{"d_model": 128, "activation": "geglu", "rope_base": 100000.0, "rope_fraction": 1.0, "bias": "none", "tie_embeddings": true, "init_std_up": 0.0591, "beta1": 0.9, "beta2": 0.99, "decay_shape": "cos"}
Each number is 128 + 32 x the weight over its row's rms, rounded and kept within 0 to 255. Layers, rows and columns count from 0. Numbers have three digits each. The size before them is the row's rms in percent of the matrix's.

# layer 5 MLP gate, 512x128, rms 0.161, rows 149-156, columns 0-127
095:126172157085160100189184135159078102184142114118186134053139112161123110163149098145107139147131100156163141167110208182179164187126102095139162142115100116100076160141127121068126100143127170132126072123126121117160150086119198112135127133193091197152118138129143124114167116093128173152113081167111140146113179096155124099124148107100098185105082130165075135120165122171104093167126
092:164119170190117101132157142152110113074087072159108119155065105098135118162173139114063148116114144112047114140109092086112170130163178130123142063102139113192131150129145159112106097105108130140204169137167098150120126125139116092109160118161144113109148120068150140176126072117165145019127095145132149084146141191121144097057151093110142117146112176147140107106158145114087123105173
093:143137210103173147110179201115158139101096103144044130137120119157092186140183098136060146098116164090148108095125171177169119122094156151105144128111139126127097118103126119093101127137095137111121118130170142119070150121173085134141128127119164185086084162144112079108097115086138140134149140091087141081131127093195088168134052098217122119126078118115123142071161160113143091117137
095:158115132097097159133063150151090115144191099174149108134159109088160128129210128129168159097130114163118158149118073148118118124116127138180141128144131134131117166076132186186079119126121141102163138122149136147107137082187114117078165123163170112119104126060085151078199079056093152105199091128142166139154153147126127105103134084119123125076169170080107118157132085085123130104056
103:084194145117130081099193157153111108106146186087155116117090145142156125117140159114116079080204144157170168159128126110091122086115200093143144170090058091122127126160126166102152127188157117119115058141127122088146087104180168092163186167128158115123130101124114115145139094117143111129095098129156103136142156084100138168179158139096127133121107103141078048119132099203069121116143
089:120141166134138122153124184136165101155156088125087138110149046151135140100142127135150206156073172140119118164129160113149118106135167118140164101102129119109073168154156147101098128121140118169102156107134179124160114067146165128122123163073161206072097159107152131090152176173151152171181091074099133130162098111208071137133127122142105116085115139176109084145157198112077171115092
098:080169109139071124191072188155163177143178171144152147061105103147093154141137183111149079167148140136140153138077130123101127168139070221069149163141111185082131131116169101069115129151103146130118159103130127122110146176135088131077121129088111121148120141143121157157120105095129130114167061166141100112147153179160141065118130103103132147058101165134099163125181111112138135139173
093:208116072068108098141112096111122157172187115098128111168122154138136052161146142080087107158108108120116113137183129107153111127046139079126152157084167076154091100098168143151135134153175138123129205108118102170124135151171145119129129150087097109138117107135104174095125080158156184091166102101117147036138106090155071120066144132125124132134161130118101150120097108148104134112059
# layer 5 MLP up, 512x128, rms 0.15, rows 149-155, columns 0-127
097:181179133086123100120093122078096126151148153122152117152089109137196171120178110148129130147089099125067140087119099102176127101140178138117123109129097073194128113181083170128150187081122127156111099133083142051138142199133189130163058115136077141094139097124157171113106169144107157153107115169125165136123133123131079196170107170151112154153112135134114094172200128156103104138154
091:181121093164095149124124082144122111089124139086129125108128128101116062132174131137175105084101121105133180120081126113153132154163150126176148101133053138129117143159115133073137101113140145119157086148132155187096115080149083174110127189041155139160100140167143122136117052061174107102097145142124173121175176131148165139135094080093139093128145148056164066127132046144099150127141
096:139102099166103167119230100126126179115136162096127170132092104173093135115133134143127104176124104123123134162163090106163028137159102172120140152189110091138203154160148137120119169141154139112168155130084153175058112164127108127108167089121129112142143129198094175135103158093156110182109102141151151104178148166121070121117191086108132118108167150160182110116087122135096123154086
093:147160136126159162150079116125127115187205137107097140157149182110210105122130184116128142158096192073105108113140124142108150149131176091107097152139094142151130131160093128163130123123131147170101146159173085099135154086067120203123174122118150145159130112111144066115122145114085090122123145081072104188141111128182093063082117175121089079127134141072072179150071134140130118123168
106:072113164139138099098114078172180095143115141122148146100081115130076074108170105134102107160125174139114143111108058144127143125138118144178083084127126180092166077155130117085126147027168128137157105127144145088129126175097118116151030118092126139138121125085148106090110131184136133135124154106137136153128127126153135119154130122166122190158089221096150157174143151081107210167120
090:137117103121115155139131125193088141109095166109078096123128169064113151130141124108112054124150127089071113133135179185153139126153122081197094050141122119113110145120157118119143152140090176163182159112143124102053113176181071132128090088176172121128153094144132168160138153127154135109143133141126157125115186201145114121185155133113109157076093114051135148116165088104115164072137
099:130064111141128117171138103093138100132122111074161113109123139160148099121145121095081191161153172128110092148129164132183102138085111067118127160211192161112117162087134113138109090121180077192100108140114097172094122144138105154119123107152112191162133120154162072145163110197098114135137172064166116111143094165122085133131098125174149086152178105108104106192085106138064136121086
# layer 5 MLP down (transposed), 512x128, rms 0.147, rows 149-155, columns 0-127
100:114147098082193105099166168118138149134126099098192129089173163167150125148144079127152141103160106080172096133197139149065087136121105152098092171145166138094077122107094108129154144120180135060088140156099117165190095111127155105091175137107122180130172043159107156134118151125158143166090151165112129125111116154201111146124135154133086191107172101141139086117104126197116137102153
092:102162169133195133082180161118101155101128117098096136159127161121148133132135188143147146149166107147147165109151076202155170085146121074144125163133200066092141103089101118140103164173088153106158150092147108107127157096131109153134123087139057178148164162194164102155091103180111117178181122197118119149137151157157140074111089101158168144099133120153107144131122177129144084119072
098:144141090098145130123148092135138121108135132153120134111142136086142127100097156147163098163191134105121108173152124169238111150092169115186162200113123080188160121115123095143079117155180118165078165125109121132128139079130103083100132141188163135142124105167121090142096165159127111118106087121075136133191160122052082089135193118145126140095125107131134134049087114133141101190071
095:096127064098120143143098136095180112137110079128099161049113140141136181070090114137139089132143088163171140111195185144137134066150118120141172182148146137135154142176149099137111105121108140078078100117129063122106085081109116150160136097103078097109148136180148017115144118114112115111107143067188106112164122146096072154106158105157142139115099095086166113085131121136083142104107
106:095164170158146225099139108117133091120118158150096154107138128164073094069157116152188135090127151160133101119116116073112133112132093120091210168188091128157144142122158181144109101146126138100100122117088129119142118079160142130118109162184131111105105200128115139150108137155095184131185114080092164125073076057173066096143164156142136138081113158105143176119124132149149154101180
091:152130109140138069154082163178150142140065121118094131116116132127195090109175112101127135129146212133150141127080064089156101157087149124140124067132122122138176105103140105100103072145122112159126135149176097105139192120132156110119133115176119082178091123141152171122112207146140146092062166163148160102076087119075157120096168099094143081165135099156119079125136096086147097204129
099:084151136163126100192127160080191131161128193137101103071055143106136131134161131081122153156114122171120152142139129129125079117065148139124181188141101180092130151151163163023163144123108144116134148072154110111111120136139107111094092120059085203151132127154132151095123128137190049136131112156203144086130152145162096124115135101093083146116109149113106101113118153104109137167117